python train.py --n_head=2 --n_kv_head=2 --activation="squared_relu" --rope_fraction=0.5 --init="trunc" --init_std_qkv=0.0188 --beta1=0.95 --lr_head=0.0108 --batch_tokens=[65536, 131072, 196608] --steps=8486
Each number is 500 + 50 x the weight over its row's rms, rounded and kept within 0 to 999. Layers, rows and columns count from 0. Numbers have three digits each. The size before them is the row's rms in percent of the matrix's.

# down: layer 5 MLP down (transposed), 1024x256, rms 0.0947, rows 743-767, columns 0-127
# up: layer 5 MLP up, 1024x256, rms 0.192, rows 744-767, columns 0-127
down743 108:465455586466541444457557463552570477482441534470560525505475475460474563497536493479534544399460442460474482488473533420517436459591519427615520461485427556416438477516477599506467589533481524535515485489479407510453410475483504530554448474556484574560600417474473527486479506557495501529549538424454557539451509412527530442537470494461485450553477516526595470595485381416422555498411
up744 112:525568662490477468507541557502533522471387517561433413441528452477479587511551522477447459442472509496519457496507465423500493381412493461489470556436438520550603534514600543474506469435487402576492569455560485541544506499505500522520439531524525480565545547448440504441486518506499420467486501475551461463441607524507490493490519478454555472519516564470485500526467504429488470466521
down744 108:507477617553554454503450507480532528455436514528490514518547535493518518522473650451538426530422487445400531574542433513501538423357491533523441564547375459466423478495562498566480515462571451539525499506571553411522508536487407572533486640556467521462402503471550540504473524480418530567407484433560424427482547531482519527437458511512570507531552510425490554484533480408448593528541
up745 089:585530556599425432505582471476463501474460579514509524446599510551505396482517558436539500460470492555523477544538569488459491452510417536463470490498495465444482570480565559451413507501494601532529555549473470488502538469510490427500412375466455576616507519523419387464561481487462529516526541580484497506452492430460524405542510504579529449525533541390459510556482472516534503477427
down745 092:419392470471549498486543515555492502497540498566473579544473531507526438506491557635507489574533552570473433439498414524539576482487498465511566596483504586579415493557570499511526469545500458513491525413543556562463488559501535474478565527557527538471568519482540571416486455512518609508480354410503472470651560484479505500498516448477507430482517520550518382463515494490580535572594
up746 092:497539476472505477531383443515441517406494513473498506441519503507526420576467494516508461415524449579535438472460451506484432502484490501438432466442560399519478535588483456591545470498530468414545537367477381498517583535527520539485512489487505505555505545510492502479567428541477473507522494504477503536580511470532501527498478547473534413544480466467615478560473520442551523480414
down746 093:534544472506514480491526520552557460488457505542511390516476424492456479519569531496522482454508453435422514514477351493479474448473491482435545502437500585548567482573449398555431552478470479413537422545471495464583554367453569461571527408489517469515366530574538451539538472467493462451527535450517509407505546532455562561474447506458553510501524543436451517517616464547487458452459
up747 088:400503450431523495555478485554489553449493467466443482609560452551495565565488484576537415510576518570526488548498426532511511464482517428581554509566420419546527530524485521543549473516496377441475505591490491523484430648507479362528533492628523489424491539461454475432459450488455516343425515583480501489552455444537472446477494466535500510448508577458377560385539486488627471512526
down747 093:513591532480493542448470479582428529520479571479553479574449445468497400492500491408502543472422493412380528528510558612531561469540541521459524566568521446540588490443465465463538471538509533490505487439444475491551530392379581542557569476395462552540511590536506482541494526462419555535464493581475557540464494506484525538583521536541501459599472423524571513614492463467466538569539
up748 089:462545556414436545564560495412510514586450477552472480487502407545531585546495474421492603505546579479504392518544499564439531549505497476430513567450449604408516444506509470504501513593388493511444561486547587507521495535475415496546488532430516432552575555533478482542477431367512543513488525488448488519478515451552435455519461534440545482485451509517513400532471553620528517479441
down748 093:444479514446550476531377458483514485438460538455526491467469411529531510545549540550506524462523491599548400525420518519471537517456634363541614561510546478409478507465580361410489523541396461521489486578508518472500540470441483505434524366536521444467482534512418492455407538512491512464462491514518507548442521548480490580533512392518515554519446554463579402553485580547601545611525
up749 092:436507497482459447493439481512563494539526442579613560506513457548486499537460604521512416388454586468487478420567491448479463510430523419503520603540538413455527537545441527420479447462521508490465499471580461413450550500539497479479530410516501532504513464417523482360462558440540622538483557462448494465518436499543421489484552571586389477499531412469489488549506470399547431507579
down749 097:474467379496537535540577540492489532474616503525456611562514548511487496492490511577486415482538387547500606487505521607469459444574546488434521459514600394574442528458496539486531501549509469581541450551530434523497456495504459544455511476542456432453512575455409532495538466534489430491500436535495414567505506541497508562554474488488479501437521531531508518571546516474405528488503
up750 086:535572604471604540422526417492390448570510531553505504406501544490518556501525533476517428474490506579420503523422422449472483497454440467454512450461520511426517499521583570432552596584483363491435441509493502511462559490550471519475457563530450422477537524553449505359460462418420544531498442494441469566472510486412518507487450464529549616555458531507556473464572478540514532465357
down750 093:541538463470488525407523479548549423463506463464466493482534506478590457447480486535509480486549466564520476542480497430458504509519483558593579515506465489512443501480435490473495534603448439506618453555470411562555524559516496538487499546579495502536500503498575498519535505509532476464564470428471551571448486493501526488496505528489412521469473634477510495497455355599459503445456
up751 094:458519501509471550447436555605506497507402449519465442457510483531500520479453478523464538554539556523563424455604438572402433503557499513403399539424484497528538550496466488576443536421490448546518540496420493431494548443533469456492643585397472369460462448553530447484534543494468433465450546453472576509508524503415550483484537560467498456492454487567509416509458537416535435527517
down751 103:533431487488468479454488538600479501567474484538481503416587514530594459487577538475527478541549535461471526493542513598567548514479514463455488398477475470407479509482469523476508530490549578497528552469499531527608536470457424467447468431529517511475521492533451502464491573527580419508430501580514562547538562539523441503497529525394573544450580495479527455481566563541464429476481
up752 094:572502525586510485515493551507447502489475493491489409475552465456527437563458535585544494530559523553543478467496490565652507516551464536454496468523463455471551466490395544528450567510460521587469486554455529482480495521491447458508420518512459435301543508523421496500465539476467509512487499459557475460497413507457457569479529519506498625531434511522559515501437597452438556593562
down752 097:548520533491465528526519444462533450512565462585490443475517500429439504505436461557472522513574450466490422488408490428504425465474386494497453507492542533490510544517564500516479440547498558474486453474405490494550525484533581434491470489484475515518476558505420441567509533483507536443469534548460364586512527462529564488478474475516394461456527493491470520450596525449507605437450
up753 090:549488445494584527394524488502486435433417439505530551537482514487531473552479491546526514538479488546470532463481484530484499518473534482477514422480575569526505525511468480505477484597472485516560460472568575487439487543504448425456458510555508400415570474566417551466621582509487478435453484541525515577456615467515425523407598580506479658516586567507542512486469487425515508547528
down753 094:477462507524516546440488515414505493522555456494417541489513450444529460555559482452518479493513540549464447496478420557436414442564460556576567455492507532610422446568436543534499471400585503499485524566466532481507492546387478522542550395473481499472590477502491563558508498444467530484449421434585544586452498551496459515547633525529541498506496430545453576474495475477531472580526
up754 090:485402483554519396622555508545539541498523528480462456468467455507597568500543544500469550503491501523476465455564544514455430488534496477509503480494570448464511501534528450462603482495462503507433560493464472468457636501462497457435499472509450436439609583548515438456422447583502505438497453435556546448443518492496483518414536538536494489509409532511528559578539483466462414452464
down754 101:513476415499563498532477519551653478587562539534414519465523455483601426492504567591504406553438425579425556482537496527454552536466536522502468495483453499490552558501521491508499544507458549440611573475429453410563438484466477550476527466515481471479509535526472482447455583516476487623526428523538608519484494456510515522487586457578490514453577421560453565622469515432530521510474
up755 083:520485455493449434537507521582467509504549477508556448533575467598414491500474575495484422531623510503528444580520555456416535567547498539471502505448503492492490433512511475582524385511519456403447367501425520572541545488528554589555521459446483539544513496516515451497474505557501532555453458607471523558467483564495460505492525540481430469460527492464443380397402514564564435430486
down755 087:434574531536532507443531600495443460492477525425460546423565474453499606521531533535369488525538497492515390486539367520536472491443530527517520412667479611475540539520470506587413534495559485459491530427543443491553511596542466488440433476498473441505544365516494514431471544606431570459528448561473575518479512587569556531546514531386552562507438557536474494520490567425495519426469
up756 111:559576495482535460476518546556489449638542545462373573574539440519468481497533512514495541425575477470565511521507539478490600526528514448592446478498418516569491518523462554534555511490425550521587523506430535449408514497524573544533544435399453488422508471576503626557488534482568456422472518442506523512468500537529393443584631481518472547523437579496516488510485520460410601447489
down756 100:478529439429533479458565475464515493522531472501475565546522480499502538476544476582500485410503460494512411446481425523483535570437589432420413542606432467595458418503507539517532463453546506423578568589420451468527489589577477486490514518461500491478487484585383386597469500433536454500438574534502422448510481456516483503539469453538456503488584477551564502487484499574420545467464
up757 097:511470509489482482493500594520531516504579431536478402485500447479526550506463509555510549498484424467587529648514508534500561507524548527490556453559502481439530504507506497459434508427519440487481464455536520556581501392481418516496681535499523477515409660468526532410553441507454482529435455494453473568513511436544527501392381623555512533524604423543613487501539554418536497559534
down757 110:501553494468423491421487424530479580467542501571412471604535469332490484492525436468527470508487519502538525491445506420470584550517538416510475540572491473568477533546511527391500486429489451488469488526552512600486510506559489437532538585512534512537350613489540472514530512571456464374460584436491445497506450465489455490561528570417525551524463472540484432491536470513428508460484
up758 094:496415555548561443571425446465450592600397473410504506447545378486427545538444483509531521515510472524482420556495525449532468469602478552511551467541566506582466570480524494520569514502471461575537488438403537505465579455470493440546462572516377473445500401521500452444498597493476455517580458468491506516416554438496590449513542530525470445490443501562498478496458451465458533435481
down758 096:496451496457423573535423558529582469482561538566601497532501582642455486503510514497534515498456519461463478494518561446518432478507473502445502530390500485448461537460510451335515439486540559467415473517506594449477504576527439558530446441528552478530596466467518575397405430565452514484541588461482454501515400460550536540441457479493568572501453502467510580461494446552533488477603
up759 096:565518459400507457471504500451413558492507530496521483565496539511482456473440570540440574538531502557498403479468499510473537476585511429466592485472510472469507525531599506472491501512496517512510420443445457571489409541570404479512544545476551487532461542510484508471466617463518584539568404472476457525468466413475565501549518386543529541481535475469443552450462485474540544539578
down759 097:464570563439533518483526560551508423565500471428499483500462491513503519441529454515527509484509555413431517548467539531502451456492549481580545482424366535470555434538574370444554549512513454551516468431517548438447423383489614485412519426569438357508543505477518488451437430457569487514407472544496420514506389527518440521544562417571525501516453413517448489523568547530524521500416
up760 097:474520476528494462565548510457617513498484507528485607504504479460593572498499539482493564537533539512541476535515544529502510471456511522552518616596533495507530420516441487544562413454494498457533465522479517489409445506377509511462561494490467522601569469422475464429521444560579420540597542555558571473490570435513395529501563599545485564642564519511464441496499452533489526552457
down760 089:540472478468423483531603505474574510487469446591488540492424479569517472460427468463567543489497507490509466448491487504452538545574448553450483448549521513584492556469499589485497581463532550442508406406419571517507611558540490488472581408469498540418501428534476401444507607508554406519508472496554564544457503489557460446463518507526406453512600433539555517506479530473539539455548
up761 094:588501566365451491494456532521477566480591481444440517556463449461529547448453506510488549602558433508553485489537470421534552493512455528501466469545525466465513446515474457513389494433385436556470487497491560444516486462509465438464526468513498464487506551614439526473469575521502467495503537480478542510491534618541544433474553535438525526606403497396490551458536494434499484422465
down761 098:482543559440487422517416458467509408568425473536507507601531603480482472476577481460410552508436410419502547409461527394465498552528484527550518404396478543544526482462467419543521509502514572516452417492469406470498505524481502565561552566431485537543527608433465397534594540475489521467479520487534406518503463470514497483515597425453468537476447581484463530480475501508474513452528
up762 093:489488574480536586480492456460520519457533458540541471515567557488502467533473479510596543476530565462484526446511498441515549461562540481373526421443471420472420522544584503533504477531526452511423613561445540446454584495583419484578525499574545492534496512511502605464397483435474501502474455563526512541550530456597421562519470548567464494440442398558433527561586505446487458436505
down762 096:467487512439516480527503546518539481516519424508569598553533505483563563496557473468506509506592446510451529440541478514430480383453468502502562537482523504428521540412499523467467459416541484541582361439424440542491577514573496479548571452479473560477445477436444405478518449515579429479465540586465493458514470576471516527600564416622438542483530498439421469515471375464508478425550
up763 092:521548482417509458457518528443570398479603500448488530506561484548525460549506382536444471474467482524463462488582466599480504452515542551447519403448440511456477422457471566491499467512596500398529470534493442539580504379474527560419546539443489522469474493482410451459519552544438404458507536507461550442427458430473541443515461463482521430453443468475627464536522511617489445496476
down763 091:521559479544567444475540430505495465453494494519494563583478438570566366477449546491463445542481520534537554509489596451599451505442505499543498534513476508449421525502442475420452539569435493577412487444562533574530468560500464464520428545489512558485505521541530491494447439471422551486498445618457551548519425536489463458535544473598515455568522453529431481523505371513558513461556
up764 104:487407490480464574490424541424516462501524522436554430463504489472608472467526521402485531487488527536436486594549483506518488440477548554510439503553550434505528464570563469517506463527480422417517474577462407379462571456639408464487590499530579466486446491494523420587473545511543510505639491489524468407526479615532426501520516539529558438578524617438482377577499470470448424540573
down764 095:543525560506459544565521464484569483530533515538519517460462526508534581496557542459514499502496539538512372538532535458518538445498499457486550523637519417496513612447461495474500519471417492549525460450443488487489544464439429456490482480495497545533464518500511430493483530486489531584511445540477449537511463522456505566457426463532434483411528497439464516402465489465438533443449
up765 115:498508441531426471541500483489441430452468472518488596517453501514557507523432530539507593494441548516436429459479506556499485523525521393450585410499526389570582548480411557401474459447491445400504449439413488562543597532495510544481579497484459601520503485470513416485516566374451493581487510561494485511488521543468467585470494449494503441471497551435431497393466481409451435487483
down765 108:560543518551496455475555465616491464596547417459522552541511445549542501485546543447512536395576407549510529558443453469417434564604471436461512538544489519472510592494452519446606513445525514490422469512527445470459485493588533481449487465477467485511592416577506500537354437574500453526487552474582459458512509502438505450566491399566561435476374548464530513502496465440403462560546
up766 094:536528469473403543544443450470583440518580472462600511573591484495514599515533533501507433538413531441480539520510553540510566485557606514503457508560512562435408499515511390500449482578468561463589514570496486488513524469499535479466463520509560483564481520487539416487493444472532522504553530396525459542617519468539475377400488547508513480500336494437420512522479544568519486485438
down766 093:500511547420527357498499551556501420529495475548516468444534526395508595464451420560425468530599550511482513550509503558496485434565464553438502477552478487407515495482551489478497499487569454452435516447430574543448452509464465453500497453451451539552472553491508458490489562566641422571620449528465560497518506525550474508425534469561607545521521586521534528509464508443540487572473
up767 114:522497471539514463461509571517456466503450469554470493525423525449455469502602486514423512551532571558538562435555520566535523504526480479486517482493520613524518530473443464491435572555529427534506551500488453559529529469475519499472527507426477445384588506532537500469569517559521505603408576467497475377441464516513601520521474472448501423581431534427403533433453444513385544496440
down767 112:457475491551514508522455475534546458424509457395514480450528482466454458588564466531505495449496523523462545418513493496600524488428477499515523585489465560510535539510459501556460489472509445578553453547442518353558462491552529434570545564517556514556626541460480510514524560508450448602482493520543389426524471496561538517623454528493414542422463495559452535401512429457469542605505